Each number is 128 + 24 x the weight over the matrix's rms, rounded and kept within 0 to 255. Layers, rows and columns count from 0. Numbers have three digits each.

# layer 3 attention output (transposed), 640x640, rms 0.0571, rows 45-73,173-200,300-328,428-456,556-584, columns 320-399
136138166099150148091163112162133111121137142107155134092155150093142091129094105139085082128109101116109119147150151095108085139120118122112131141125132103108176130177123111123158109148155138149113128167113094146132123128115153129094136076
108114128176133163112109114113154087113100119154128125116113089123089099117139092152134110107106174128138114128192167111105145135150093102158129136169140134099133128158101156124143154129124151126111091136092155142105156131142088125148141059
138127099109135133153079127157125155137124151188144116121125147144145121118129116129143078128150174098147162167113151119101139123126126089119114111125177117136130146131115151141119126089092125126114147101180117132105201131131134107140149174
115112132148113156121127107154106166162163141151101124121162147107106139100130139126088117146124102117124108124119095149108117128081184113137129131089139137159089152134100106144114122127081130128122123107132094121164101109137117119181097135
153114153155116131104134117110119115135129136123144129118169117159115144165149123144136102210112115147120137114137123164116105129106120116104117140096146131121114086075118129145138105138130109119153127128090119150121158148143167123108120147
129105096119156125136187136160140136125127127111111133143152156176136137100166170102131125117113129107101132118141125107149139107139121115120117153133130159112101125152120092156115131126150144152148113111115142082116087107132116092140102062
121140078126125099114111126128111125120138112119155136127127147095147125101135131122124122132153139142165119082132109092112168137186147141148125086146124092082100118116113149136145117117150117130148153172118140144129147147124135102137134131
058149128124085104123111117107151154131116124180167164113142121098125109137129141144139121132159103127161187118141158108131148084134139152099150111124124084105123122115140137136123125138151123130147134085102097135127136172106119136145140114
134128131116132165163112157146132125160117134161100114121128136133116118195119142119139142148156124159153123156106098144136103126133141105133139145138114130145139108089114095137139136126122103107108129129145101143139079118114144131148085176
087088101108123133182109149128162116114152112131164157144114148113124159141166157105160114120110108102123126093113141156109096105133137124114106132149114116172062137146118087101129143113131123164134097116141138152129160134120188121093129132
157164135114135107127119152126122136112134135126085121130135137126118094126124156170152128096140140097113129122147153142081198153137128091135143084128110105160131117139140131151089119121164138152166111111125093083115160169119161161125115104
126114101129147077169136125134135138173095129174114117105099117118107090112108122118115108115096121084141148118091143123155150104129079131139127106138130141118110139198159136127091143157107116126133084104124108124129143094116089155085120081
103096115122103188128128144095105144136102096114125159133144165076124172101115119110130115202183122088096146122100123153180118147140102133168190125136126125145155165118144119133141108170164125101135150133107162131093124112142131133116155097
147130091128176126129131105186108146165111124163183104126158136159111111130107137144121138137112165112142138125177155107143137135099164112119103104134160137156150166123156118160116121087137115154087112109080153131129126130139129093082109136
111132128138131085118117153118063155134123126114117122136137147073117118156137128139117117130131123151165130096122119116139122139141077130123124077139140160083098117139164118141160124095173124147136151130147107138114108128114139131131074107
182114128126122147142111183138132152116098106162154113130110120136125116114116127140101149131095119121143139153154135113155136142095133110142128136134103107123116127110158111100124123093146179129135127088117108102165113173110119142093161111
153134110132152140129106136082154068086173143168136138118118119113133153177135116156101135140146136127101150098115103140099130123129101137101133121095145136160115096141153121119092138153143079103101137131112165151120126085126100148105154125
080114126120095154126116141114143108130099158147124145148146125118148143139132155101151148145130152159103106152115097120130117137129192129095120150126120146122125142156157133093131158134128142144155148114153142095113107103096111130178108090
125118115135148123140100182130177095158110177144110148111106121135095146110139150106113129131157104123134134099113143140103155152158123133126124129130073143129119154136158113151132112140112141175150107127142165161110131114146129104118139133
119128078136132116138140164119138147118147166144156149064122112137097139195125111167141123109130102116140125109143152114105094047111175183106132123140118130136135154115115098135145123156143124129137141118136110119145143122110115138141122101
127142154132137108147157157119160088107114146130164107109136102135167115127123168122130141145110124134114163136141113168102114118147142151155122157116096093174132107134094134140162102156114126183099122151151112140145097147149153144112109136
108109138127137129134096112133107135109132089121122138130154099156132106152132119096138153139160125170130156113126115166118139175139113147151136113123099098142152103100158136109127148127160128105186141135151136098149157112092128158134109133
135127156147101135080169114097166127134134118145150155114139139136136145131139170134107134121100122159137190125146157155138145123127137110195130117130169119095095152111149184162119123148137123098081126108111120101134130117120138167148134123
153112164088126141124149102155147114152137109158107159127134139170131123126128089121079105150146081132134122109107191133154091139133137123113118119142141115143121131142110139093149133101173127143115101122135153127146089126142114160104118082
115093101134103159137122119162122104160174130125154105129118144078135123139137121127145153150108113120138152075152137111137076120120148153089104182143115141086131104116105090090128091106089141149152122085110126156120122134146118141178131135
136100149168128124138087164147125099122107145114133075147125172116116163128071115101128115111151147151117096138118143102122140139102097142102143136110159119135069143131062167123084135144104135131116177174138140131106083120143176124168130095
096126102110145145118136137154127128150112127113131136145117123128081128122130090101111130165123139135128081151182122121142109142109168108140143109123116137152146143110142122166144124113172137135153111175147119110116117121126115112150111125
100100125134155127132143138164116149128139135093130144145107148154161125150121101072137111108135144140134126104098114093145116131116133160102140105136100101152118142117173102099106136108153180153127111079085160145109149114141120128140109151
077087150126129123081123118134174126110132152145154126148109142161173142120127135118125098139124125119118125129141112165108137090114131139141130156126123130128123123117136173120109118151151106137109120156103151144142108149150090102155132170
098107112150152119137109111110099101080113134127130137138116143163107155106135130128155121090152137141132100130102128143123151103141085137151147183166129141134097129126131169140135136136129151126114176083135134126140092154101153122132074149
146169132126145126124157114085117138121119135121141116129092137145089066144080165182134086116081111158155126089125093144097114110111090129081080135122098173147141114122129124178081129174134100110128138110141160130096170147110116124145104194
140168167130131116090151106117114140129147110131121164123175106096139147103126177118146148148099119127139123148125115166099089100127132168134110113155132125166099132126162119150130154149142104152115082117165125148124150177094145159143115107
080154110115096083134099173101167119127195127103133117126123131119120104138125086095121093066146176152121142151162147146103132130141080127148142116122091087124107101168144085105114128127109119133127159173149115143137138092092105133068120146
117101106119178113140096109123170188128156114132150098162153153142149120128143145150142081130114090116128103090123154136131144126142132121120105123176153107162159118144132135073140102129105131114119123121145129153161127139094116167158196111
119175120167138126125158094156088153115115134101120150088110112112154142089089132142111088122141150139112094105127150118119141157142135153159163075150109115108130141192182154167146162105108104147069128169117146114120143178178140102127090167
124097165109115139142141157126165114159122118122108130148124127120116133115116087153119097137124103135113168134118134106143100121122095118117120124124135140110133189111116088136132100122118114131092136087098144146125129108150145120120096126
134135119112130103139153136155136159147129109133108091114174096112060132153125145129121114139122080165134107142113130145141129157167151124125091114147113186116095163170107114113145134113073128124132143139110108145127106117094188125115128172
126099149147123096081136167139137180106156134096112106093117119135138137130145125162122119155146107120101095133113129121107124156118128143079126167108130134092086116149135158142128144156158156146134095162150132128123088156147140094125134127
144134177162131127090133143124095155089117135107102117170138129115086101132113116137162165151125144143107109151170157067133109165130131179086109139142136170101158121112135106110149110119153128113130150173111140162106120096127128086118096158
106110147120109151148175095094115138092106131129112113142154043187115152112090059092152112165117147117104168162133141165136133150114114179129080131150121125150100106134132101142147161128128123155128182107134176132147137153095112140151144114
086115135131122161105133105141112105121160137080100115075139124150147111136158136146095095127106108158146131131111122133111160177170111157084133118136120122107153137154116147118120118118140147088095120117092129116148119146128119169132115131
087146146159064100115131144136190118151115108134136128102144097156170153154151135156117165138112107129144146171147113154145138145118151130134100167130174110146128100105123132141149144108125126138169128161118119132133089142150153087129139116
141137167152161153141118119113117124157177111152095152108143102149115175133141103152123102131136125147119136137149131114117101115105099137128187175140149139098116120101086126127141110135110102142166126116124088123128168137127150139177116093
166116154164127125147133078121167107125118128100147094126137089134124091165119117116165137096160117102112098161164102116168157087083157117100144166114130112158167090148084060120128175118079090105116119132121090113114114155154105093080153133
097117126098116130168188132149170106156098157136075117122093122099151113121167145181102095114133110148146113122087120114114114162120141152111088120099134128153104107120149148078130124133161088158104133125105115112121102103105136155121098102
097176178127121122137114120134139092114112109159130096154076089124093165122130109097108169077149143123128150164144143137179139160132162098143074076108163112114146162128099148094084137082109114169121116131118154098104141185134170076111157124
143153131139170115140107105115105109090155091147098113144162128135122092149113065161103102132122107105125152137125121089124146154084126155125139081152129125145125090127127160141105126101151144092126128165102078125146130157140073129147143131
138161130144159115078138111158156152114124076162085175090129103130162143162139176177123122098086135173138118097117104133140134092117112119157133151130135142115126095157131124077123136109162115127135153136079091141123121120125103145132129144
102091095132162140117090138138148115130160108128135063165117094141121121149151157065179113130171141144120130135112068123116104131124138089111163175119130101118126154145105115137120151138122119121095172115152120086127143123142156163129131160
099110111129106148157109132148132118138155156148149152066123179079097127106146115113125100157106123062094114172109135128107128140139178113120127157121165150131127118161146136128108093128138087133138130146125117119116131124131127175172108158
155128126149137094108142111124102085136154101134104142156105104166100109122116132128096119136115200068142127109134171089130121127156112100149108145160129141135132122112082086139133144147162071107069137100158141109091111128112192122116131140
156117083094158096126135121089126148123144113124132119161102184149157153167118115107127137122131142114131103155120100134094096110113084176144139150133100119118120084084134162123127149123119117108152116135163101126104128149147135142119156129
150133096116099088116121133165178092132113146108133098130113117156108107120095115114131115108097156137175164137142127146101117124115146061126166158106162077135105125155127118178090131096114078097140111104095136101101137151149135123134139134
075168094143114125158132168130126133123143103128112164141138111123149111188119124114150113135170149161134126151104124126136129137109118126132130154118126135135160110087121104126127114117141072103125122152123088112139106112118109143094117087
055133177152102143074139164126107154085153160141097134181131153084082095132148116118119106095151139163149118149124168142127090153130133111146099139097155119094112170139134138065103133118122150132151143111123119112088157107110143119150110141
073092157135097134100131124087137129137117143095112127137116153129141070109134132106129101074116101098133156143153112100084105101154144169146162174117134146140144095146109122069150128134144131119121152140145160125138091099105130163142136169
135122138112132121169141080067096114144102116200101117140108119137129133126110134163147152133170133080124091090146116155129124127102149145148096155109100131127117130155166068150135102135106101128124143116166151112142160165133106142165149124
111157114093146124144103158142130123128090140163112139142127110122099149140148097097100158157120129168121097136168150143158058161147121098130131110081080126141094123169121128131126134125139145116132127172139140128182126140096113182113078146
125173149161102148145123120179116135140122145149107146120108164103173092124095083117156139091118131124138169150133137131145109114122137151124184046094133147113148158154133138114145115148121127138128103145135098110157137150181106132104125111
104141092144102096150125103158138146155139101138140136120110133157116151105099115141094119145160108171132192104156113135137111201120125101149085084116152083116106126108172109185156141110095095121131187117173112117168141115087155180123137167
065136072109126152135106184123108107103080107139109115088129165187152103153142100140140116105182150159113125128152117134111161136136153122133128138141125139096082122123096114122094129120104156126118195121111125131088120114134131108161156122
151130143117180130121147136167126128131109088133114133095118111148133111144134117139136167132131119096129134119146147163084151147108179152147075128158144095092126113151143183122102188106120087093111104130152166113119149157154097158106202145
123109111133115082113107118140146165059103125136129186107134102119104116140120108164026130134117145160073117123112108129147137107105122094116165169112105132136076138114135118126113143071123177139128138144161128130138138136133147111095151118
094145112155140111107106154124140130142106135134107157103076109084169150155108142161107115127117131136184137100103053157105124123101130111105106122141130121164093159106094140164121092144134138109149113166143169108122114108122132128117125112
139149093135104122122117106125121119102127175179104129145099128119157126101139117123120138099138166095080114157133130120106137157132150114111113097162100171161137144102183099121103099127086141140082163116159142113123142161142141130103156156
165157102123133173136142125129093094139135138152121128104139113158160122133142114127140136108126149110111163176187133173107128141178105152144141128100182116157137108106188100174134112090142119119080114151124129095107106152134094133111162105
161076136178145137160091099107102073117126137116128147126083096185142163134162122128163083055095129148105103156126111151123159107155093110192127098149157089135149142131147123122171139088127139141149167125107160112145183122100169156132140124
153149138143160145101106124118132099178100125114142156107107127134111111103123138126129137089128108071139116141123117140139120099092140096104152130125095132146124144131129133153083124112152108136122121087173107101121165109108097148092134154
129130154170168129132112137176192156136128146127135134130111147126102126133133167108136113118149100104113120143121083094125075086091155140119139109141153117157141172160079116130126124146135138107110140114132116092125085109139135117100096142
181119144139134088164118088116142121138145130151124122115139115085077124106111122127118127141151100100090151159164134151062096149099112110166133112192158114157107113144141189130124144105110168160161138104121182148101149097130146084129089095
085164135069135173127040125125155110156140110154124071141124099128184095153076147118099052081095131099182085123151118147104124131112116157112123184110118162126140145150163137140145131101149140112135127100139131141131126117138176169109149139
139128181107163125137175154142107166120100158108107124112138124193130117123086125165118152077118136158102107152120099154129092149169182144143126112117071134139128178147135156124147104108128150115102174160154111122141112116127097171143105125
131109088116124130140126105140142149135117144115158132141151115131087131136161105078103127155118144132124128116125100146175165174138143119072127146155141123124116210148133187103135097110108185116095092161125169107125126139106110109107132129
138091108123123168110126136160065148107145087152107096163129166114171103161160125124125187145112157132074148163183136155122134108159114134158077099170114138170150158150135114125095131090107123078199106134118126116142152107130137160160122126
163119140159127119121123157167097099129104116111112082122179139145162149151152122142115149072129116116188121126107166137124133119077129153081143137161130111146150128123079112108134110112139143144151107144154099180129155143106115124136083132
173117109136125106125115119087156099152120113089115125142141155078150121102137124130159144113094112095121141108186122143095117116117142131135149158128112137117154106158112169117109125099126121182129105137138143093086096095143129125109116097
156122100114085133118113121121138122136122108107155086150151117101109101099119141125140134098140174129116137115119157113086087154148163132146118084164133162164143150106112144162145090155141130109126155118114132158120188116185112108130099124
131143121123127120135096135127154071106136151144135145122128111120163129183121084132115122133110140104158102153102135136150220131103165129163096110109159178144103124117136120137089105092110159127170111144110146137148133131133142102179151087
095094155100160124126141145082155152122139173094126129107156108118125139113159170091158173151119126159110114125138128142133104128105142094142098123138201100158132121134172083151106110151080134148115131162159082099117149083168111119115085115
121126105109151098149137094092094099167106100116128118124145144127175146096136103119132137179111127110154139152167112147156128110069094138095137108082118118093091137113124122116145114155112192134145114126095130143122127097127144153118107129
122130129126139149157150147155106144146114176153146166123173118116177150106125116202159153111097116086104106171154097126117090150132155118181109121120135098166153152145139122157131081063135136152087133143120110134173167106114094118147118119
125132190168135112121127115114127127144121159135074160157124123126135102079144114110114156137149111086136119126108104101141135150146171096128089090184161127152120091151104119086131092129132140127143138132128098117106133101165134129131122115
118120117113158077108134125125118116138137152142118148146139153150108120108117144156149135165105119106074125150137156145125154135139128165109098111125136164144117143102124116119134125119109091123078128118124135144097118138150117081121105160
099137100126117121154144093122123094088158158148155173097124122122153184135109139144161113100091104120100168102164110114134124105130098069139160101140105093126141125102189132138135128134138069117123127165144133141129205157121112156087123147
137119097128134123125090191151138136148140110156131140062166121077144177142143160143149137151121142112137082118173136112097168167131112123052113155136093135116080171128142148129153117162130090088095144117122125182179121090178115139109110129
131126124121145141100110151125136132115127102136122138106147100141082138110139133132068130110102127147151126159150080127136163150139077154116112095209129091110156119088112112131108156104173096185110128146126140110187152128086102112129099122
108117193126134110104146142148124113110134075167107145107145096139119109117130165150130123123141145134110108127147142151133158162109057151120146142159083130100090147178160163111108054117078157166143134105109102165107104121157107111166126145
099122113108094102152105118116106143121141082159140128122123114129098154122107133103175128177127147132103119134110131169096155146111168152114140128108085117138107075118149105060139157156111125158106116177091132140136130134191102140132107128
132131116100092112149078123168121133131145123114086156135114117119134149104141098116103105118169109105174096119135144126151136094102093120115155123160100135084117105120101131120143107057130143135151158139126102112101065115134141140098135092
128124124144123164161132104128147131132114143146109124136166164141094092141116137116127167110177099122118110102148157098096120123108135168134158130128136157126159110074121139132130114130145132148116156142128102122091100140102133142109113140
082130133131138150099155100108141155119082102131131106110150112121127109130151143096102170155117087157152154129076112120121145089138162137111143116159099157104152152110127138142155139117127181142087125133127146090140100131167142146128122085
174144114116115095150177141201155091140128135100159148125064100137156108135126139124139122151112127128150078121090105100153125103110122148101113137138102166168082128125149125162149131145110176155132154126129125115102075131176101110097092120
181149162100113079095096113126144139145136127152118117184131136132077114142133131172144072115122113126111135109152133119147134129118144079149157186091129159132116152080143106141127112102152142088077134117143069160148145109117106115079121125
110121141118125090107136153104085121093124125099084137106103135107145114129116146147140139115110121129172124173120136126115122118116118153130086156112107147114099137114136162149133178096133099125160105156142123108097168140096141123133125095
138112122142115116161093142133136123153142130135098166091174084151143117119145139081162137139143122125120070155127110136154117136118134102152112108099113139110132136124109117142169117163141097101102141154166105162123122172141115110151088129
112121107128143095140150127116106119096148160138145131141160160104119109105098145155138118120108179149099161098088202130095117114114158140143090098137163145123134122087139147103139105147173103164135133091124139184130125149119147126148154122
122116123116156120127145158163118133114143134148134138088103098141172180152075097159070121127110115149120102145165092113105149154129162145166114133129153135072144109146141103169134100135132158080141101120102158124134165131089117139090179107
113136094135164104143131116136148208116152097122149166092103114140131168129154148152103143114180108144116119124133112140119150120149130125136135098086092147135135139111115107095099146100134145129119116159138097140156109153143151125102126125
162125128106122101162135161120103143128171138122190133116136160100121161164173133147158125157146165095117128102125122123101113123123105114134143167107117114114159121114133075121132173150146132104138122121100094152107143114115143132123130094
115146191141117137176131126156089163123141126128109101138106136103172103153121116152128123094150132111163140138098118117078142136123125109084119141081110154158143161110145105129117150160151091161138117127115122141135157149100131120082152135
133159121143120085133073105153157085125154150125116106134120165148227115135135159127183161149120169116169150112143120131102099131132136097101097114099106113175131137102175112115148128108177090127142119123130121107112111091144177099137158130
139147111175141127164106144159140119142146138130074117090131147133112149085183127144118078101111142123146122154118164155114101146182114136185134106125135116074144166089128081104125102175164109137171149127106117124131151137105061131146115110
138132123110153088135113138127120123140157131102160117140185139166129195083131176123140121131143088112119161108119173130135091140131151099145125133151117147175142174088087131081119146118119086131141156100132169129149196152120114115168222100
153088119133165166135122131148079143154139112088116167075124121114128170113138168180097105111098160144105072115126085156124117129152134106147153114107128102166091136115115168162124127143105103161124118132147107107177110110131120166121117158
103127129145148131145121125139115150103106155156139101097129132119092121058129162106124126146138151129149129136127174148129140148112085138137132153152150096054076101113170170086115143140100103106144134128118126128139137057154192126095090122
137114118106104120126113106169135124149136116147147201098148140126097136083094114142161140078116116143126116117101130113103145109128129141083132094135141192147082136156136158139102178093141111182130109159133121125166109186144137121129107140
146172159144127185116145098167147163136114152129090123153169158109173131099145104137166137120134139116137155152187113159163107126159105094095113103085166113121160137138130145141134129092155135134168078118132132168132107149135105121129134113
126139097120119145147166114132121174103148124107176166132126119098163126108121065100127111120115140148151113150137156147115119166165090091129125109147128101138135131104086100131098108135174115149127124121121094150100123099133172100097087127
127151146148151151120154116091142138165146145134112139095141154123120133194088163136146150156121088122107083119096093160102115109108195141099166105161123111181114137153143162131112141126113101119171151124082135114117148114130106130165150130
117157131165105147128137087181172143171121112142107143127121096127111118071126131146136114166159134123129127133141167103112131145152163107115128172106114139125062103091152149065136126128151144100193161127109168100135120103123163131120105107
098119128139106121165165113132094177159145066119138119164145098179070153162124150134122149128115094120102108104111127129139148127127148158139150140138108162172163134088160129173155115202126136166124130152177086120119129149081092110091227164
134089132137138104143140155086164111122138114152133164109073104132120095113126124137119152059103105106156115127095101122151100092090105101133133104130140109126108095138159087152126134133172124095103140132125115150146125157161131114115122126
155152116107168153131128105127127168119088107087132138132096132145121167174129170130117145092149148106136123121105107140154175135169106100135121136141108125132158121135155099190137135104134146135133138075145118109128111153138127100118099107
077182102145189135094110122140135126091106133129128136111156129120126144115112074087120123093113132150082088114112152144085123148084112103143109123170160164139115137123148108105100135168140188134136125148120089132155123171125112158096155140
099120118159121148053097110137145132170134126128154100165100123142141121105143105107096116104118152111111110116096111150121115140142109136151133071123109058154120106135159120138165119120137091176121095125089110108154122080123099136096120141
115125122132122146169183135128118115128153173145087100110104155097154147126069145146121137099143101121140141121126128160119104101161178098110097116157179155101124138134142133171119145148098127113107093094115143132134133107090124130114129136
152126127171140112124148139108166144137145139114116127132106135148138123154126123135138161114121106136138101168111130101167086138132145104117113145122127128143151057121130102132155132111087168109161160117131141148126129123144162111120149140
116097111127138193093167110136133090145174150118134134148148111123128133156124132109144112187142109107069130133125116155144118116147144109183143133112144078134132125124121115091140152106163133130141071156080160180182104107131113112147143141
102121142132167120127125131112123140128103174132140101099108142152147166144137126165118117147088128130163162111134148179142114164108114152128144085093136130139146128147129130143142148133090121162125107133148116127149121135161050153116148109
162155106158104121137082126155124144136126159137148115158133117107152109129115135162187120140127131100122148131116105110127093108100119105173084137164104094119166100103081094162121130106107129129155120137135123115086143111129151137177120183
160126197091098111114134129126104139168143096158094119153131120108167131142140157101138155173164176124089199152114133137120139111100132147130131142120124113122116162146173147135111181118145082148124143081116157123147134139166160133181137115
141121131118080118105098137082136127110111131144118124087151089170135122178161112102147144142159125162146132152101162141095113120130134135080128118084131119126129117137116100131117150117108089151200120133110124150132088110060152139125107137
118151153085149130128085150159098160140127135118185162147078131147153146146154085153127167128127147111131105103113118145154170107098149142141130145104135159156126105170158142151115131117124116110129087148135114150133090130130122100095152177
112189146128135108054148116140118143111150156096094148164048124147141101136133126150142140127102191173134118119100093111116112109095107115120138106144135087105082123105076122082125115122152157165136105125157118067144130108118141134127122164
077129172144136118122141119136125132125126132134190099098175116076139107118194091127135166104132129113134098113145094060093137160057118149141132105154071080133154121148102115115153113088127129161102109136112122099130097128139104128139147144
165165086102110171148121086134098141117118154106119187118128140169159051148166159120147142150135112134154112133154112096154129078089135145164147125125134123131131099098140190121166171165114120137113119151124104147135118164141148100133074119
096154131145175134094142156133113101113171110116187084138136133089108162112124121133100120146100097121088105084188131118156152087122145093161140145140160108072166152134163161126119158126131137134119121111103103149148104125114155113136145158
100164140113110117149119107135102135123090122129134126146086135140123125143131123131124130097136137137113116124120149114159135126137111111103086135102115129175124106109144130118161131120119093106127158123143135150154129136136117131120096145
155105108133151139107116105132099168112097151090121125146100150079152141088119108101138127119142154117155136109117126136091157124155123172179122093140148165091132079147112086148118076157140153083161121084120095143147149100136102115138139106
090107156121124119158141152121105137115080120106133112111123132093133151103159090107115126097126095112116138147102123094132143118113157156118114130119118114144154122154097196116107105131142161127119090132127133131122136104140120109148138126
100121110112136098149130140115099112143078120111125142088152180124151165122091132099119161138120133142110100119111144129103148082094108122117118145125078139103155101117149169149161097134148117140121145110112162120170137149112112148166137140
167126163138138143109131102077120111071162140112137159135107115174098160153131140110090125122145113144119112109142110144153122110173113122133116136120111111113122139164154116137113142159154157136124116138138149130133113130138123111143125145
142141114165157107114069147162121146144097134131136113123138107157101108178128118112127095127163116152149161155141143164129156134146090122110127138163099125109127095139122111130149150108116113088119140133145157134147139175142098139158163108
116138128081138083177123161161154093150079090153127142172125141118129111138135151094147104133129110126112101128150098155138161122147134131130112135111112173127157137123114082137098149157096148118133143109158153118106115152103125142124091136
148121117147108169165173104084072110125129116098173155123101121106134144159159107125151131103138111101132119129146111118114097112100119112129147131102174100136128098110102096142115125090107156056134135126158128155124110154107117112102128142
122122111068112123107117101144118152120107097125119129173109104165137115107074132125117119113127136132130138128182124151113104144115115143125159108150098143133123157113075117105152127145113105122142146137128140171104157156110128134120120160
118112144127144123112129121105091149136094108115157131140103127130171121144104095091100121128170137134191161118091125122098104132131142149105108133112107126130136106106102164153143089116116132151125170097143135151149162108116076071108153133
091114090111145165150153096119152126124120152123137127117089109091120085133145131127154140110096123124150090144111142141130126163132140144148119130129159115179130165162120113135119131109097148128127092120170119129101123143157161124112155091
120061136134091128185129131124163138103078078142126145110170137081101149161153149081144119126100112124085136117165090196161159125123151120114141111087140115118158170145125098109157152139116129125153145127138174138075146099098139129115119174
145093137118141136121078139115125086118127141133112136103126113099153132142151154128182131128123164153098150107154174138160130140169108176112061137101101136074105138108117098154165126109110106094105144101137125151119096149090111126078077097
120132140192106184150138092126125129148100102115119113149160141141168167104162092111086146103099117097163091109086108113112128143142101156149163108099099093144109115141138167122097160155166118164152097149194092102104115130111141147090145116
140103116099103133158155147124055131169123111124145142126148143139167146151123134163152156123111117133145111141129146099087130099143090151129162153166157195150147143127111115143107119131103130150138160110114119141166126103168147136161156117
104148151117123103192137112102126144126166132134157135132138119123115141122125117126075151165148136149119142119136124139150143112130177117162147146133137129084128148138132137117083135089133117153143142116152158124124118117133130105127118054
110091143140128114121142125143151145101201151152112171111122144123121161122145143110132137125122103127098156145150154138117139096121160116103137143130141178157105139148111146083149108115114136106118109154103111184131165127192157100115127192
# layer 3 attention value, 128x640, rms 0.0258, rows 45-73, columns 320-399
119134123131127145115152125130088159114125094204116127124111139111109096112101123128149100147103086096110147135120105116107140132143105149166177119124127205170133116144105137192093111099175122157165058138118097113103155132093118133136102096
171114112126105124127129148151125158127142096117140171120132133170132163116113129099152166129161126116108102082123159127196162139129132112153101121131135128125104127117156135132133138162124145143151131111166102126102120109121174120122123154
114093134154114155066170130135158098098112098138102143145116118155153118135138113169110117150191177076106131154121096142132143121081089106113169144130095133102136098116133129149138099110120106076090117156111122116136149127114135126162163099
126137142085155108097110143123113170096122123111131159120144125125135117125139123115138129136139156134136111130148120154086118137113156128121117124124123132148153097142079120144126129117104183100167153117126125137157162186138154096129176162
135113145127126130124113133126114105178100158097163176129134126100114093156117125142069140124098108126118146192183133186149093116080146087133156143138139133139096095163158117168112172098130116104112100130163138114149137106130130144148122131
146168105114125139103046133133112096133102090164115147114116128120091127119103134146149114146126089099118139131174114109151147164113141140141113165128155127081127125120132106086107073144145109135131147136125111093122127122134158107103102102
125145126156132138140179099146145115137080160145113201109140125126127141155149165105116147155149157154131148136127127117153112090116119134146119107147163128099096126095146142142136169129098087138122150160112153111113164152115116118143112141
182143090131111135154132135116118119152137142156180095107119105151108071058137104126137109162138146133090154139131154101068174093142145139141119133090174098132150135128162088142111166134119147148143132129114145115127119128136088123098125131
153125112146123161120094115141135135148127149148133137142124117095126177108141147117122103117119116160107125105128142174166110107129152108149113118110117123118112137115121138138104097121157110120145131138160133117149166106138109119120143127
124132111118119132117106146136104126096143113136158124136122122145114144120094148154154099102128148154131115079124076123128134096139179156093137104130155115128129113119133071183134134178095132113142077105131172125108140139173096129130103133
131111128135165128123117156093139162095091142114123107164136134153132144113100135113111114112185106141132151176130166088136137133131090090097111114088115180125118171127136095108128120103098105095162122086159136153120128080133155132132099133
146143091108145142103163126120135161125176174139112121176138115123131129140145148125123137129141114112147161137126129187113151111123113127143103156112095127113134146148139133135112158091126122156084086106109147121114107157180175137160116125
133142106098108125120134171121126146147123142129124102094136165126090148112135145159148097160111093118120083141129144101140125142135156183071163140116078075158139129135155153120146105096103137122088139092121116122110150165135113097147154113
138128164070105146142098164120138174136140138119173113142130145132130130123084141092107158157143103106139135127142105137112129137117127106043136098128177097098099152166134161103107096143156134099088139145090141108154118105151140117107126118
138109099106103090102119141153123113124125153129077107129135108116115126125136156122130100149119155109124134104156134117108098137137154098126155097090104147131143143109146138123142097127149150133111105126142135157166084127088090141093123094
140122179134098140138115108164133125108120097140147106096112121121133132118087117157145168097105137151140149106121114119091110102165085121151093106082107114116130137085136142117152152111163165114136143110140106152147111162117077104127143083
122148136085122118159121123138171094129155136136127161147115142114137111133076137126132126094139128181129099135080142124096118129098124133122131154111140143153135127133094139129152128135145135130162159119137138142109146113091100132133117114
169147139114156157138132141117119128100162110131104157114101134087121101126138155125174141124090109175122152095138113124078142091099121094137130163117090124127133123128155146141160130110139111136136115132137136087116086146144125130105129135
136113143110138104110126128128122074124145129177144113175114138137156106155109140124141138125131153116155134141180150123138131126108149131136106104149124164132122158110104153145099130101162119094134099099138128077151108113155154129094071088
101124140125115092134101106140091138106144150170112126125140126119140117105135115129127150125103087145156145125138134157091120094076144145164117108133158128163164142127142127133151099089112124171117127085079100149183093095106118140139105065
109112149122138094055104082136129153144162141093140099153107100083122126118145150105141114134113107154118149126154110130139143112145152123158146131135144136138125096171143154104147138116124121106104160104166111120140128138100148155171143148
109136101131156113139114166128125099155141093136112120152128102125122141140142153114071109111144113134109137139175141144161164128122135090120118134105120131138101103120179115117122115167077123162145173122068136120103101154128115129118116150
137132152146103108110091143113180132165114144149120115117107108083149096150174133124103120142106131126131151118114121151126169102084137117113132119117164149116126093146154141168174096099133099130126103093116096134145131121099114121142128111
115146137174098131157123136163132108095109174122134097130122146131103106140100134125151106140133129094061132133121147125161107140157137104111118162185128139118150128136134152131131134156113138131124150164133126130104119159154122124159137146
100118092095165124122153078155085139129163072137137121109092130162107112091103111124112117124091091107142139149103120124118114120088084165125097127175142123125138165128143087119130157141159141083121108135093147134112117091139177132138128127
093142142148134105131161135132138141147148080109156088112168113152112099126143125112126118145138132156101113142125130141094100131124138119135147075108121106106146139111102146132114125136158147110170116181173098114087161178121149123109144108
105115084142148146115151129119138136114090109151151109115125131124125166127103128178151126185130159143146071181136116135124153148104143129121104122122148122158145100127133143172105189129135124107104116175094099153123143146165137105121107115
087103129140135146123154146139145089150158129147116137123126134111118155126121119144089127118071119144116113096119070128137157160146054177140114126125110109145137127106143103090105184116136130112102093102131121138112103152113103088111112171
091090088112075118122104146128111113094135108165137127128152138112156140109124136138121099154083127144121134143132149146071101114111108104146132136144119128147117111131164108120079159144147092134111115190130100166131125112167076097137139112